python train.py --n_layer=11 --d_model=384 --n_head=6 --n_kv_head=1 --head_dim=64 --d_mlp=768 --vocab_size=4096 --activation="swiglu" --norm="rmsnorm" --norm_place="pre" --norm_eps=1e-05 --positions="rope" --rope_base=100000.0 --rope_fraction=1.0 --qk_norm=true --attn_scale=0.125 --bias="none" --tie_embeddings=false --parallel_block=false --init="trunc" --init_std_qkv=0.0236 --init_std_o=0.0 --init_std_up=0.0236 --init_std_down=0.0 --optimizer="muon_variant" --lr=0.0177 --lr_mult_down=2.0 --beta1=0.9 --lr_head=0.00771 --warmup_steps=72 --schedule="wsd" --decay_fraction=1.0 --decay_shape="linear" --final_lr_fraction=0.0 --batch_tokens=131072 --seq_len=2048 --doc_mask=true --train_tokens=625200000 --steps=4770 --dataset="wikipedia_en"
Each number is 128 + 32 x the weight over the matrix's rms, rounded and kept within 0 to 255. Layers, rows and columns count from 0. Numbers have three digits each.

# layer 3 MLP gate, 768x384, rms 0.1, rows 297-345, columns 288-383
154141164131084126113113107041171147117155144059079167148133180173191116141053127130131152109172111129121065121116094121097124148088166146092147094172133085182070130202090142139148133098150143159144086162078132142140105178122127145123162087219136192114155153125138106087120198152125146124
114101099152152135098151123189131169100123121122114134124105101100119073097124147142071127169167118125112132144137105053114139156131132134105091109111107137155176121125107118145154167087079123166169102146137097093122105121124125157106169069125133153119126070094126168133136154107068162068
161105104134126121103151158151145081128142096108146112084140160131199192137121112151163174114109088126138129106117160168108118140125161089149133088169127163069160098094141151182129074070091194171150145173074121056176086140170127150138125137118121111182134117147173108148078126149089079143
144146225102157109203095088143135174152128115152159225139096112142117126130164104110151157129179165083169076158107120107166139090166107114145118143164176102139127135150169120139111150143157121124135150121175035106143132145151171130150178109154152098145129128140121110099096094114117127129
137152121103028109145121137077120084079103140098119123135124114149136112154145177149101104074141087117084190180090081044187139140069108134095127111124161138161135128133153094130129100074135088134162086124139155171049163143155152096164096062197090168093131123120161113135117113125100162113
128106073108110112099131176118183182117111088082111095115062156116140061122078131115140148124128117105145065099184152104094121115120146090103163134106129126167106201127166102174119130150136124073140147156143159090144150114123148110171135134180110132052159151181119105145125117153140114127
132136140146146149117094124166083144153109157137098158181133131108116174162136143130123150092170142094067098131134104115189193114098172156126135119184170110107173081195173140080074111076110152040166078113114099104153185162164117133089138110107172157109093146141140131112123123130079183161
042086130156149119162096145142126130097144101173111109109131153164142138154114161130106042106189137134188089105125151105073082082092124130142130132131158110121108127162107110095095163166137166138141115105109095203129145082086142140115167152117130106154164124100141147078118164117072172150
125123157149098116146113137126155101191153197114108095098081147120119125104093143074161181166092150143116131154171083124112121155127124138127093222128136068102113151112145152127148124122126134091094083116117116111120135093122108128178126086098144128194157165143142140082093123113138161145
099147143160170091139120098123123142167147173144143118142147118062075082157116140108179101036152145064132136165055100145079110198178136056152083162141190104107184131122108156102151128080090085137164163097110107095065142143120069131149143128097156090159080157151078146061204133141058113162
074076137129163086237091157178155114158148114128147112140165118092117123120140086137156130072168147143210136103164081176162067154153139180126130113118102122123125088171097167151114143096089088152101126091118163119179147128119166118137100108119127175148156096114091033091099112130114159102
095137141184090178093090155102054175092080163088119123157098077120136099124073159170130113087166137195121110166099135136153105131099149136095161091158140112123061105177147048102103125171146108129116152147149130141110111117114192114119114159134098148110137136130126104118104162166183132112
133152098117123121099125109193154122127107105151145190097110138141142120107117168141121139131127148091109057077107119146136178113102090159134123133148146127079091074107106149114102112114151143082144088147136118123135149117129122149165111159068073143097145119119143111156144180128128158116
140151141077151189061142204174154137141154162090116128093148078175140089149106126115145130096137147107126088153086105099099075109119172114083158199076118098116126187157113111139149133136110181132077135092163144167141098161107162139079158094100142104118091140149141081085155127199151155132
115156181148136120103151123130129111091125116083100140183114152088166062155120142148129096051112094100183140106218135098105112114113180145153126163126140139098126144105089097160042141125118175147115147141116113193173069176117175085186142125152139098159149112117122138165180130148111140100
114088124195108140150115099122140110112162120135108117087097171104045151109154132176145155161130119111094145155147160168084126170072115122161187108129112143080163204159090155099123102102098152075128111187172078088121169139122147126103137150197092078163136076184145171083114112141163099100
108120062111133081042170090189175134166134140170146138160182102189137126179103115131152098115152151134084117120118123103129116130181147147136108133132108079093165116057148155180150146084083146138136187127134155118117235173164173120142086087135064093090133149154129114115114089158164093104
136067161138114108131212182091123130123110108138125130134137137066133107148081130107195198198154125105143130128154098155124169075141108102083165105111194137141050115109093139161098131187118164184105113089134104131099159123134160156154099138130181099141105146228134199146129174105173181078
134085117146142100109105164110172148055124167123102113076050133130219097073142181088139186136148105129125125146148096152121106076084152158136114147148155158167066114096196168120197108106080185092071127147086094058155085104101110111106058110137128138057028127137114123148157109180127117143
132148141136074102118155121142093150063079126149149142179182102171148125058105170076124100160122202129116179102189148151145136143130152176170153073211171052089112161129161143135098177119158111134171140128138162182075115094085146122122156114131094157162199112144157061082130088116143129099
106131145020148095099112163121162158134118137081169174158133092179061120150136164149093146074160164198124130135172067149085120179124092125112134105134137121114113099125182080144093101068102102120159095153150180103145143113111149142188076147180157107101129087109098167128154112122137130113
152159112101162167139150092157109167130165054089216128167103095064081148091173193143154094048136134118162111080124157122094121122184088113048143128082108126092114079089157102166108143081148144162157155136142124150130086171195135125083117101101154087131136098127125145110101129127194137086
181129150141162118088126120197108104134141164098109155131191134166136136131169157098124091116036114126127159156117114114175124129102085157108162173073161147121157084095189140133046083113158134101127104155107166090161175101085142065102126144176109100097132132131183097096145136132066091105
147109078174111116135137195076123103129145140101067154119140167155165165167101165100108096125131128100081167098089128101159143083155100072127155127118118147152150140211114102097136160128129126124157065074151109102167152105116096131136105106143174121101099133157184069146109150117123173098
148129126070125133118089106148134131125097065214084130085126175121100126165120099077104135113140091126112112096124136142119121105128092166133112152167112051137139171131093109073166124120147142114127135137147134133153092168146093108139094123096178151061165119152119172109091075148135150115
124108156083123129157149095118137094117167107105076072157073163138072168120063089106127177145069212132088098152097138095139095120091140164125157118084131097099123126160165164120121116178129151108139140127170183089244188110112076123087091098120151043163107101097130169171190067132195088155
076110135156136113075064123156115113087134125072112098090136117164125118153168161097154188140170124155136108077094166125131089162117110102101131161175121140054117172107138152130136137162145145154144137134188146110160124183087140052156103115222163139183136149138088179112171117094142131095
056155195082145109146123133105092138109159083172145155099106147118123182140157134119167147117158162152148074107130130115202140163116156094114117163100176150115147131119160122166110100183120067144128132158111190174146147166139116136124112155119134179070170160116151089152133059118139156068
127131168126128125137217137113194128085161147110106121125107112123158114101104152153076097121119121169153184121176153171095157135156194120152111125186147129087076143072138082119121152121195157085161127106122121159099139125138155094124119122136085157157145095123123128180120137130137093120
155119148122133112075144116094147066105114165200156170126178145111074175101164131114155121154128126158145127146148171212150107106100159174194130208171109144131105201087140100154088094129164154170117110137195125116114184153067092042086119129182152101088119148131147163133198136136078128098
134144092135135122110135142127143104129183138161103127100142208213151169177180152125144101100133114088166188124150117078129060154168181132150137134094134140094214100138112105128062194165104072126075117088178088172136110079156138110151131142148168141129141112094123090104130172200112113078
177173153182152068144095152048092134068143164117164138094111090121167117178090132135117138077129161195206159172178140136143115090135106092144110106086139091126165162161083172120109153098186100108147129084134111172160107060150120099171188132091113126089151120129080165145097161152075151115
131101110153162073124122089133107150145062157129197085111122095120137129155146120077199164066174141103153110206104125151154133156188136107096094114133109149094188116141184086186086127133150104096141131152154137132134130114109108146174106149148155111117120115075106152168123110117101146113
093159127101111087118123165162098150081081107117151126114120131119145164065118164147154158100143094087095157131140108188105123123132178102103160121139067133134093140104120112176188169143147112157136140192107100112116073136134078103140060167114174121144145178100188134169130150149061079143
087066109110114127192193077150168103122112144140086157188155144196093202157130077079110136127163111070140147138080133077120149071118092083126159104195134120147129173108070125090097151134120096102137122134112132155181061130179157130156118089074115065092137137157169125119173143126132157103
199072082085098114119092102173116060135148138110071148124139129183127074107129169081125108131101137171149155087109084123146141082182142118097172183128116131145101154131165161184182140140174122147138099103132159114137122114114144124115127109187121118106113179044085156132117072136065191107
111121117134125136126106110152140192159168140100157147087138125104133121082174167141132074140142122175134114102034092078187115151147056113086102130082161174093139180137125130155101119150162114198215144089117112117101120183118126099121121171114191118129083123114182135080070103149172123076
169159118157169143157170164119112143150110158118165141142097121109066107145155123209094222067090076135098139148082076160123116102086124151141135137095101154082162143151107136086110064048136103126086074089138145132182152041181183086210046121179127121156161106095163124075128118138165084082
120113194172113115135117124154174128075159162142118095147156128127149128146120098125112191194173114092141171122147150169135101159104127059129123122134092141139186101145102116128127168159111124113122140055105120078092111146114095150059153079150148145175191053086145155106141191103162163090
092164181104123155131061131188118129156073127058148131087113154113114080176173134100190102049092118102122143158092137086131086119179169145118114133170108173119065150149165153158127150177150191105130078094155112124114074089132075163129100067137114110123146138114116113117102185177128147158
161123176088113148137183139128108153152086082092115135145143077101096066172083074106159138204093056117142159194142178087081145138135116159082120161088176176169112101089147147157148110095179199086148113147134100108143122124123158143113148140128149090055133188132155099066062136161147099172
016105127141156094159145049133157197126161085109112149124154132180061068150154066112137095171176131055158122158109109132118111129153173145121144136126154163174089119106163115128191148142118117144136075137122118064114134090158091133149154095145140115102119142144134127098130168177135168123
153137155071144100128139105122189141121144105118106164162147116135094123118156095097117100108113061113144097096149153117093166115149092164061108127113163156101132087134159096103117127055106122110161087119096101094133152134066184159145106148123186138077141165063129111064154134087186158159
160095106139132096110006075126130173130180107100126107129164138160091170148163119076085095094140068071161056127100116138189202101102157082089095103131203129135088127111129125116152102155135157118130097121118146165138147104145127145139154132141164102071087169061121163161151124168131180144
156175114171127130123112127135084081131114129153188136114126185142076162094174135107148116115065188118109146119162145077121116162167149105129126122147152079112132196095165129152144153101132121127083049176128112145103099143155113104040120140071185078165106131074123125163143177142099164171
105139097132169129120154111150136077105155124143149108113131083170120129108126146121120105155135150155094142069138135055074083215109152093086139141211083163102132107104129153104088164103122161102184091155144156154111160101111084123117163117182150138127133154194099127136122088140155101169
131086136147153126161107104118129141119089159112105144117191129140115137093147087147202124149102152160099118078090134140129080114096134052148114099123129090090158184115119184181138080144094124133114174156099217091111133158114193141140075116165130190096129176097139115182074164127105126127
065062121133128188126150167096101166143152061124124117135104115209101133078121181113075093079106111081169110113150081141147118052190146162158137162137154106103141154092114104114073155085144091108126110160140156173172160128127184094127087122141100108124101117147176129127133078084131086067
117189159126126138119123208094091098065094148133098119122077094123084106141125139110122132113121133108138125146103110108151137115125162188083113172141115168119169106155136111118167133112080115121096161116175171150088123112098103131119125041143116163131153117122089109120103068104133149127
# layer 3 MLP up, 768x384, rms 0.106, rows 297-344, columns 288-383
154112067141125085127081178133104079191062130198182138119130133133131167063166147110145106088063151147142128112136183174149184100081120134128140107055136118114136153128096059141144136100134060147106147100134134114149151115118098106171165166044062096102159137136109157173131149114063124149
053093150106081120174127085116118099117132133116194132123121138131112165119170180166093141098115104110179160129161124088155079152140087099105122094131123114109078152083148127120158168136137079126138103146080141094140136141186112183162151105137144123059171122125155139143102093122117086165
104122119104132106124138116201078105061074112136146083120111126118122139128127113167115091161164115093167080088144110132129094187127123092120138101134170130106131083186161136134097117126053104122147194114130139121120137145190163175200110079161150144115113105133214013095110116132103116161
069097134145106131094113174115157184082168104101166092124132157124139172165113156075082130126054173131116181154147123124180137077083179124097136138157077129174186140131133104129087068097072101117088129150120167099167168023167100182126122117091099157129096138127150106097128127140080106168
131162103123164152066099166061125143106139145147101065127136136119193165182086098187126078161151110163088098111141123098136156120171103183165165134188145128110117055152160147131095092131158101140089136167141112120169104155118130150130142210129108136102105169115128128086103137164157183146
147125114086117125063087172076071127173143128172168073146170163172109160126151152127084135116083112140078132102134154187129148128196082063205128176159131098137098063098104106107089106132090131145105089169139113083194106124098099148117103160137143170155105122133137124167170101140119112118
163131123169091137142118208136086093127198147054129099130112086050152060082138159075077149126068137097107109170091139131164132143141156124144079180069093137215054148156116118186150130063125176090135125085131152136170188180125125144118143108101156121160063149101083140095191179123122234082
164089129088139167122124134174069070113101099053164122120166095146130107104181126116105101164162101213136137107089195114146112183148114142143179107134098183150109120032048094162157094115131102120151108086164072155150133157130159101122143168096102130088170104194100077113125048124101121143
156189140139134097095122128136115131135156144084102123139153101129084164162131146144156139136182167152111100097173118134098084127104113108127130121161144121099099177203052110169099090109117165117116180185198170130080105111119146158124139196158165194130092136113199104133087137092120086040
133104091191180083144162157124150119102089095070107157173153116118085100129106098071132056103164159092109071116094144142134087119129069078120111126179084138130099154106122135106128160152086132131166136126165174156082072139100070084160109188025143088104073166146100139126155110135009163174
123078184094182061088108090152153133167107072168110155101182126134151163136136126225126158099150091087115108053160165145120149127160131125132126140170109129102108178174124103207189159151113144098135145075105180098169080101157092099095100132124150171113121141083096122089133126115179101089
112129131090105137104145142113200127148144158150121125108138143096103120108122131143142148139114111113152141104135130135090132133133129123108141112091104114153135098127132093143129100101134140144146117134112135123183132105120138124118114104110128125147131080119110126134141112076126114119
081075091103121094127118201083097073123091123159125081180124105127138115124081125120116159100140172178149135163094175100179122147183154149136108177054055104098133120138133125179179123107146146097107123153182117129181170131138120148148082120142124136109125048106135119150141146140125156153
127110106159135160108129046073135100110120157148143099151059189082148230142197108140054162088109049180088111148093142143179117140077175216157144127148104140137114130012111122120143109144151143138177075136108135105103147156106090135201097194075189094068107088123098159178131136124121138139
117159147132210137154128143076145135138156107156109082136165114114103135216147121153136150128181130166133121119108072105165101082110123149089119131082122044116136059092125122145169141117128159072091108169171067125094137124157093129120126129146157111134124126156088134118076136151150107125
108180166162116106174150132137078148156139063077122148091170134148143109101100142089134085191102131200150105165115123085123104163117135162160144142155051093127137127122167056151147141092116102097158124076136124146116113141121131142125119120133141061138150139106130160111122180077084097167
134117132146137168114167118146116155110087151087123154108109179207164108130144078143094072122136127209195115122127146115106129140143074113157141161153128139208129142148087145095110162103150117073080190118146158064163132218104117104160124064132138173133069103124162091130152123137160090126
117096102120171103125169179152128125122099109131110123176126107111068126117062150117120096186151128107113097068119117130152139123073168163119147156094157162128141168184134138091063124144198144162112124085052150170122096107122183127116120164111145216113069167181094125083146111163118124157
106180146156132087100108080136087130190086146142161114129158111125095167065159109154075121123091162087130171149161158109176110161148112138161146154119144099096159143144123156119144129105165156098152154098168147132086144191117122092123189119110119063152167123109160149097119141071118160108
076126094158137106059140164129145103080171076149160114084078169118139106175142152048138176099104085099176187120106135209113128111171170095069086137076032094124166112147137109183126149151142100127082134064145089123106111136082124135072107104125138097101129150116187170125119155102123123164
150135141067124090082132148132148161064106121132099132106069090094135087065106149115149136155131164138079099221153146153104116151058135140133142117053099139075135103128180156119148140118151162135129107139164130093085109110102082119150135099192161100145184114104156129105013107145125161092
131121078096132124128093092179154133122087129139131075087095160097116013121095096079109108119125134093072098128136106174144174121148131132158184097143167115089123139030109111085081145090136142143159110122168135106097111094088069188171198114086129188101122191100105057112164140161104133185
076157146122113105141153128125113163151172076166148106123097143181138152121171160092143148116140122118148158137151125154132164157135141106098131128171133097133152109125052123188164254154096143130103106091144073128136134083189105149160121143145158091147064070127181099118116160105165128153
113093091146073173114186125116131165119089164128129133072097119148134171152106185111141138190079198113139155115118114151091069159113120130103135183133071118132142093184142138071150079199129103101160120141160184042117095138073100079164080126133197109139111097185151138145091144136185100138
104121131168153108114072113133136098141141093094156157115086160107178148084163106165153092126154105133092150144086164051088142131201134106136195123132115072123153097084143137169101133134138068147071139151089143080109174098084076176127140176150081077163132181181147059169074101110097149096
131128165132168139189157128190093124110032136084127159103124133132145138082182172088125097097208146182163149148158168194144114111154105113087130113108115154159148039088147162161099154097187161135080179109083090168177156128113134139133110111144106156170140147191153099175119104086126150047
111155168131142130074114164103070106077151123122217122113132076093105137123079061096181157122151105129111122115087135173131175135123142092148125127136159097105126158121087160112102176126137143093063156150121149153186177127181093113124135102156108159117137152141112102120114105162174118130
141151165117111088156131101137104150134104140114118065111092133102180168157098112128088156185161162115173077156163143148120102123084153150139111131102090117070163138093121114167177108142096119122145101123090141117130154128137113130145118147156119148143128086125108117191190108121147136126
142140110101121208081089086122157158078142142115112161112117086126172087109163104139104098142076094101057083102115143131139098093118182072066120178128102132138128153124100194120162112125078153100103103099171158154124090134105154093147163051111147096139102101149122107090104108145147135079
138143069115174118134119160129104101130045122173147133156126181130102148110120106113105122151113108093152094097184109110180107114162150138140170137085137084097087119067087083120061153210164165108185129084149144141162148125050103124145131105165103084085164132173082159125186215154163130139
131125174141145139139183105153119126108086139071154180168174065139094083076087186098105165145175119175108132112096114111151083104089091160153095092131135083157137157101115078113141147057115151158133129131177115167135119162110143161134094131113102140113094149134043025153131088132172117122
137095139083143116104052136095143092082113094170143154130098183106011127114134108168141097109130111069124099102071148156115111151128168100158091183157070106187159082141079072107129095092134117140179123141099160198120103056130113122096174123119115126152133111109074140071107212081119122089
070063132131143133135122142149139115139140096127096095145138179149151099148129184131185138105151102109146123162129090094119081083118150124129131122134090133149126175127157112117191156201121137125088150113140153072150085157165118166107181090093124153114122099145104163154104114142136149136
149209110102157139046163088131137125061115124144161105112142133123149083176084147148120072112030140115090098150141120130141196147133138080099117135092060124094148113114106116183137117164091132137112142118169110162125108144131120187124091112116154120140114104132141120123145147129057157159
146098098108145136098133118167191128141188176151151132143160107140128072168130126097133133153132151110101140109070146142113107123134122056091117098133127090151088126134097102133133105148152061148184138104144152118150110128132106105134141157140116096162145133132132134177160125185118172158
147112169143145111140157096097053141129091115121151144170093135133126140124135110144186147178139149155109160181137160157144094147073140126141096119133070138095179101085097141092162106188094114162160165102135102184101083155081200080091112134151141121128141110142193135134111129118140149114
074061137112100106116073085126167134118130141154163130113132131104149076090160124160117131136110091217097077155103104129170100169104190115112137114153155102091126169116105098198109152124108128127177078171159139085099132215127105150110084141120158101160104157090115076108108071099132149128
094125095119085121125090104091152109115194065148098143150117123160157137147089148131081158136118204105103151121133188195108170150115184157105094173161070089135126202120133093158131230174119158137126165161112142147051148120154093106010212116086122093141123139128110104165137144144102163152
088133158159127128097084163120121153089155168173149074160141146134110191153110154174105173112133140102138134087124138134119144123105131127073125059151119184128149135123113116149142079132145168095124127117157130076108092124090052171144144105088148130167084077105149058154122091104128151075
109126152157102138098165095070095145166153163132131135144127084150157156113115036144125103101135194109113148164147074182080180120180125165178131150094148149185091086180114137120124087091130141110214108109114229165112147129192107115139115142088111120148131113120114141079171161135164171098
115146073139128105116069198166129078163129145160198123069093165153139146072136094152106139098140156126149161114163075176184074098121160145145110152143095086099143147185116095143174195208111064129089105102073082125103150105133137161130073130124054148172156122122106137194152127151112126103
120118163143133100130100144154181149113056119155105138189127149090097143156169136085109156112156109129149142107157181143087152092099101120117104138090110137101158095118096160127083137187124113176156156091099087171157107165159181063156139118131075118132194087143123141168103116101138145137
119138152185142142129192123110129173124156143158156083178105167101109141096128105113081126123117095123176149153122094120106089073141059145092135146123196108078142183160114128095142192156092147092105188167115132134149148174098115157136122175109141108112158128098154059131095180077125102138
147122118121150116132111141153118145147151073082131124127142141132160152098185156100115109141084079041205108112117174145115126119166157117113132142152193106140114111149141116082124136146186213058093057122116125105142147140177123133153142153115155134107081162115098127121145146150116157119
125131073116117067142157122111109071152104124054103190124153076101126090116113169100146089144103148131121118133173137182100153121130141164126157089068135179143121042102107106126129086099089187171143185162067104102142115143079110141109139209103130128184146135142106179183149114128170075135
078117123162162094156087137154128090023192137136120084093093147139131088072165173192117157105130090122057172092100133117077047178076146107110182059102170144119102118103103150102154150064143132115133130100117128112176143141076154132194181135111163141101138161109107028120081122117070122086
178143103133129169096121168116152107137101148120110186129147119122084127175087090100128142126154108149066156184116156089212129149112118157119106167119105078093081112136143136116143095099147145142142112161124097128173118147205174090121134128158146144118185124196090127079114140158089110157
119166143155071124062182056095073113107088148112111145190105176107110139101158164129137154044111161170116177148091155123168092137115078205080153116111089146194063185130111107195151108072117125119162137127115103109203107143041096141158123123158095104146172129139113096104173094177139149110
# layer 3 MLP down (transposed), 768x384, rms 0.138, rows 297-344, columns 288-383
110189148098136198088143125149149178118105130066172101120115098169111143133151099092182144114155146135111164119133100120108187165146118081125167149204139081133129108131090142138101186108113114118179108135131142140124117167130112147091167067113142090106108186102145060107096172126109192133
123124109177203138131086154147088162147096158152111110101171138094164133096102101144151106167169116106204089147102173133161141121122075174120074143128121106106231091158121140131132118141078121161074174122117101103106086123123161160147106124086188109130148105116120118127112106141120207133
073117161197137152102161126080126068180117161035052110126168108057127046173130190096070124104111144120171094149085083166149169124076086123125109075112155130217091136151132096088113151138202091089122161080161220198120118143161090154130053151175071104105097068052129109085170126107131142121
149149184155132098118078142128138142122139107149122139139091164141083123115150104159160144119105165084152120061126116103127127116159117137155147109151143098094129100182164093130081116070175117105119107114109082110165118169155154119162113140094198125106146177128116100088065107157160140147
099165164112174101106116170123084155111111103115113135111151189119135118087172036152149091136083165143129121174138113128137141146164119143168151125107128084086139143121119081123118170128096161155135123134151117105120108148098112078084162176107104115104134171133095171138161116145167130137
110170168092129111192142104167173097102078142104107109074109092152159169107118096091158127112078064129112154152150164185125140173151076158096176091119145117097150134161143205059137182116141133153125131070125166128120130061111087100156090117125112116109127163188099156111113120109089085096
082131102131201142133188076153113172104138142144159132131147135143098188151131092126174132133172145120128121089100171079191145116091128080106091076162150163168163092149088188086071134139139089122135179068110153170142132150109153123134088140099112135154200135181146111157174159116151144067
086102003123136090154190115107188099141156098164109128115166189098081148191108090129127099142145121097159060167201107132091129097103159187162128103116135116091167113114117114124092183160207139104096130128146179176107165100144120179114131131132120147131082101091139108109131136108139135155
087085065103112084197157142136132107133126138164126178067112109138189056124165100124102112134115094111135055148142145124148160166144178156086111091124193148162173121090153140104150119154163059145135095118120116143157137182128134180135063146099131105157134149150109154088150106101153150105
160140118121025148114073184056176121076134105092132098148106165121199123138124132124112129139092148117069163071111162156155075091048117180182086130205054124069129149128105112165148132121128150116155109147151236123104137104155098133139135121084095200124121144138161131103098116129116143117
098124145180145155050113120137153155183116134158159175132172107092134142142137116154156121167123222127148114144075126115122105167147080128113107165132123106190089116105134084104170042119156101094111148211075103162087127110146153096107150080220133122181140144116140132124223159100097123135
140139127188116168114102141109057169070110126109125154192107071141178081115118121163116156095164124160150107142130130091163096132139102129077122142158125134115098106130127064099113166173131084135142152166148084118107104103112200154133113175136104100132167188141168107145117173180120134152
133064145088171141111149166070142130098107161115139132179133092159149135122121118137108075171145154104082108053141161077143123109158115151124118121154169103198142139180127108170153157111152163113176138162133147082136125084134159135125184117138113108162114158116109187130141100142099156150
140127085148202164094174151212064075127137127087151122128195152103090106146117150116166166128101124094148082255209135107138128133087160098113180081142141162111169172110133097158121149067152127121120102124070063108108143070082150111125151083108116176106121121205164116083166087104110109187
093061072144105089095121112107131143112138114099143077149100136180159188082087144075135105142056081167068143132130190183127138138184104091143069154146103139160078176138165161091085131123141094145083113132121148130138151165104138160126100152226096142150090117139151159130134102110107186170
106146117110118083104128091050182081111111116183118073140114132118131179127083060135155086080094144144067089081133153126207105114119089115096082136127124149178071134101122158142133126082086131174117106102137141167140094134121129167137110073110138115116095181149142118165164153119123111141
090121121129161160170125143133085133137124091098163137146034105087136128112121124109119183144141148096122173055135121122073220135117077122185142113133137123178208132194150110087138201094149154125120077141145144098152106091115144100073123223165085065117128133114130138117134143128133157108
107144116091163076145112131081125065123111148111128080122167106125089174092114100096115077135083139118105094255090132155158059114148152165149100111133119160154152106085124131099143105099146130082133174203096110109179119081117130133139104109117134218076161117125074117085162081122142125148
158098115110094152117111205116147174089159168094105131107091162099155124095092130125095150146162128136117087117101137121151138037114105117126101120125150127149145141101104146112140114130122181080102084151114094070146036126133143133120098138139177118079127148086123096130214152150136161165
106099106142160151065142158169065153052086171146155187143135139148163150190139138180128082098129096147106134155140152088123148153150148204171128109131148104083139117156144126118152146139069162152122166157124137122157114113135166131061153101090135105110107158115146091062083107091193161099
138131132146083153141146092185147128130149132108095162166102144164144083105132118172189183103187139122110163113156090103069136155172093101056148071145125146145138109084215124097142147132116194167106148129124144107157107091132163112177088108109179067092142114159170143051143103117138201102
160143107106147097104170107141108099139134057156183125125155092097108130183156183130089139124100150127168118066121149167141237088179150151074164102168113114170158071103130101156100129137133123194121121108140117179146092132152145134157130079166109107190105140160122104127200122134075111164
108165089070128109111123072128109077155109137171119089083129148106195180082167119059187127121100122134131108104170130135083136139090118176160161118145134110161096084124106063150127100173161145095116112134142083058142180127167182108129062149136148115125149163088142057149167145150134118119
133179159124149151161128108153131123133171135121125127182138141140147123176149151208113090119103147159163135073147088103150177104126111066174173106165097122112118173111067121156143170105172089146101141154111144144135144136112156100128180134173128133127150169129077076158116101077086117150
183090123109129179113164157061108157128192071094095118125089152132130128175150100096169151157134047091151156166128176171093127125125113068158150085158178039111092087119124072143085162177148155168103104129155094160160186154156100163127233153115152159126057120191104132100125081088088127168
153117118057122100127108154159138169073144108133139098153110193145161130095188132158147126139121132125091174061088147142070095134172133045113182135136066128068097190097110175111108162120137139130116105139159103112135069078085137136125130091129127129121069143182126144189133123167092134189
145018054095115141144147145095120162129153119113133110119155161139140092118163149125118069158129125104066138230096110103151136184091134160102200143145121098094074073079123065149151121098138185188165139150135116121178118110118120129107074190141159159094113138082173152167109113187143134155
107153144161134141098111164085114120110062132133117160103136146143103114109119109165144111116115152139139114045103167152078126165070114134133160112131135102127121118048103132170119158129135121138137137132126105179123097164117133105127100145103097128145123168106090068176167119084122125181
099118168130165086133140126110153108147106106115200143095137151162120143119121089108164148068131125085094119036133091075075102137128116181128109108127099167160116143131115121119112179173110102119082114104156105071172135080094118124106143124127093157141148148149127113137170117089070140050
167165087115091143118128152123080111144106073147114134049167105130109106193090137114137116171088108101153125171172144023065109110115168118127125150083149085168186092093116100149095068118109134113086161097187126151153117139169134185214158118174176110092113125103127144129132108128128171162
101080213119106117107118173175086113143157144149120122101132193170202108179168108147094153139109176105080148181112130155114111105157142120157142107085171174104132107163100108153138118201131148170126164092146092112158085090117149099111090151098163143150102138079161200137142153149105123109
157110027138131117167097104149121167141152099156185167100153060147137106114128124102156096146123164094141179153141183114107102128190103132123103135177103148143153163183129094129125144125101150176106123199145162116154200141126141081113142156150164128117157094149164145122150175156124106115
159113155129069132089108111119111093103090139112132099079129131116054142107137143129079187024111140180165175155129159143131151108087106095153112169091118111127140156138117159123158088139118125118116113133176106117179077091095091184116169125101147160095132117136091166130143120097105089117
091074098130132154177164174086119195125199125130139130072150172071134131124098115126163090138191079142127149205128160096157132114148105133147087175119124113155177188116150117140098137045091121181092094145019173103153122146098128167187128132111137165133094148122091177127101134114193104152
153186122125084134065133143129126111112138124122158143117051118096192094126104172188142134142128105179107100221177109126127090160129167143104131148122080079139149082138126160189172085147182135156122151109139119103119134061072096142070148145172117165119068147106118115167106102102080070168
148079127143086100123115153135138119163132162148103163117123139094081137111154120109068081079161161129116074147084133109135129095149159093140132146152160139145085138155139126147026099131168130115172083105132115119168158115101130179154132091148134095078165156138135136131174068153098186138
147140075135139182171135156111141126122184111126141118142075070076141134151110121123122101160131064210153107115094093194134141062111127105163171087126124152114152104152092109104110149095118156120141144162142112122064162130116063112132108148109128118158096197150133144134193133129194095188
123051101123136168165117126119112154199089138119107178120169152168114171133108124107154121210191127108128092167090161067113139121154105100127155118091131166125121152130075123115111112077164170129162122094101092164114116103149134115149095121071128196126148107116090096161165115133065169129
164153163083129139114127128089118108124110099116104230105147099133125154152175134082154052134130147174186145122160132087151047202116134115085177142135130142130134093100152169125129132118126129125127129184120130221177160137135142155119159189161101141082143131193097184151092105097118158181
140116122097136121138075142172147145096125114144124112116070141138081157147103175077088156097140142128099132062136090175101084104164149080182173116153093079103088192189154145089095153128094124111166111129157110139178114119132113089127140109054126089100151169094114145142089114156159106117
137117111088122144145119167185138131149154146169148119141088157073170171058093171116079153132190204101111103104161133153161056193082150092106117083135107158062156164173048126116137077170138084116142145089121140071155172112046109086181131147098087114180101127100069113180157101137118232089
094146096109136052126128151152138102104230131131169213094179126156140101164087164150145079202178142131144090065139152180154135113111145142137136183125123149175137121102144128142144122163122068068136113124154092110101134097073147168137147122142054104102086170137101117104129130189144113129
103131032147076103137107081099157077120124137110057173091105119083140122131104075088116078132091176082170155125101155105197141152111139150154160127134213162117171129175109142135134114137094201122119120195135142145115116135089156142127129116151188196140190178125110119140152147128167098194
157146136092167117156105114171171116128105147110135148121062096103161143149106080173077142124138131141099158061129164101082135134172098198110173169133124115080174134111116083087126160087137186126173139126082128105061153121148118157111087103132086119214138135133073125121130113152132081157
097145134138155107132097100148141122122103065076164115157137071172174095103194164149093077089185084139075142138082131133116088142073091172128123068132151143141151114114057173137090122070101130142069134106106182089130115113087111129125121112164145092027088179160124152092073115108099079104
161139179110095138111145148130148150177131116115129104088163061108154117192130184022091168155074138133148138112095177132077170188149147159122099119112160149157123150154127100103148138139076154096116121136125097108144189113139129074164099132098118089167148062125155124169155155076160099167
173129081146064142155055133145070113149122188155134163134195125083166155135146122132128142105107106107146099116125059147150068120117142107102123048108167131102137153150156123154109142137058129130110103110118113129085104178047135151143122146117125191110089093062120079170111147137108162132
164103134149096151061117106089118095162117155119148171129130091155107157158139091092100118139150156162187067134119154125152114098182205091121161148139111118132156109131112158119117128114100151134107098050129117118110068079109150122115116105118180068063114122133128137086120154142094146166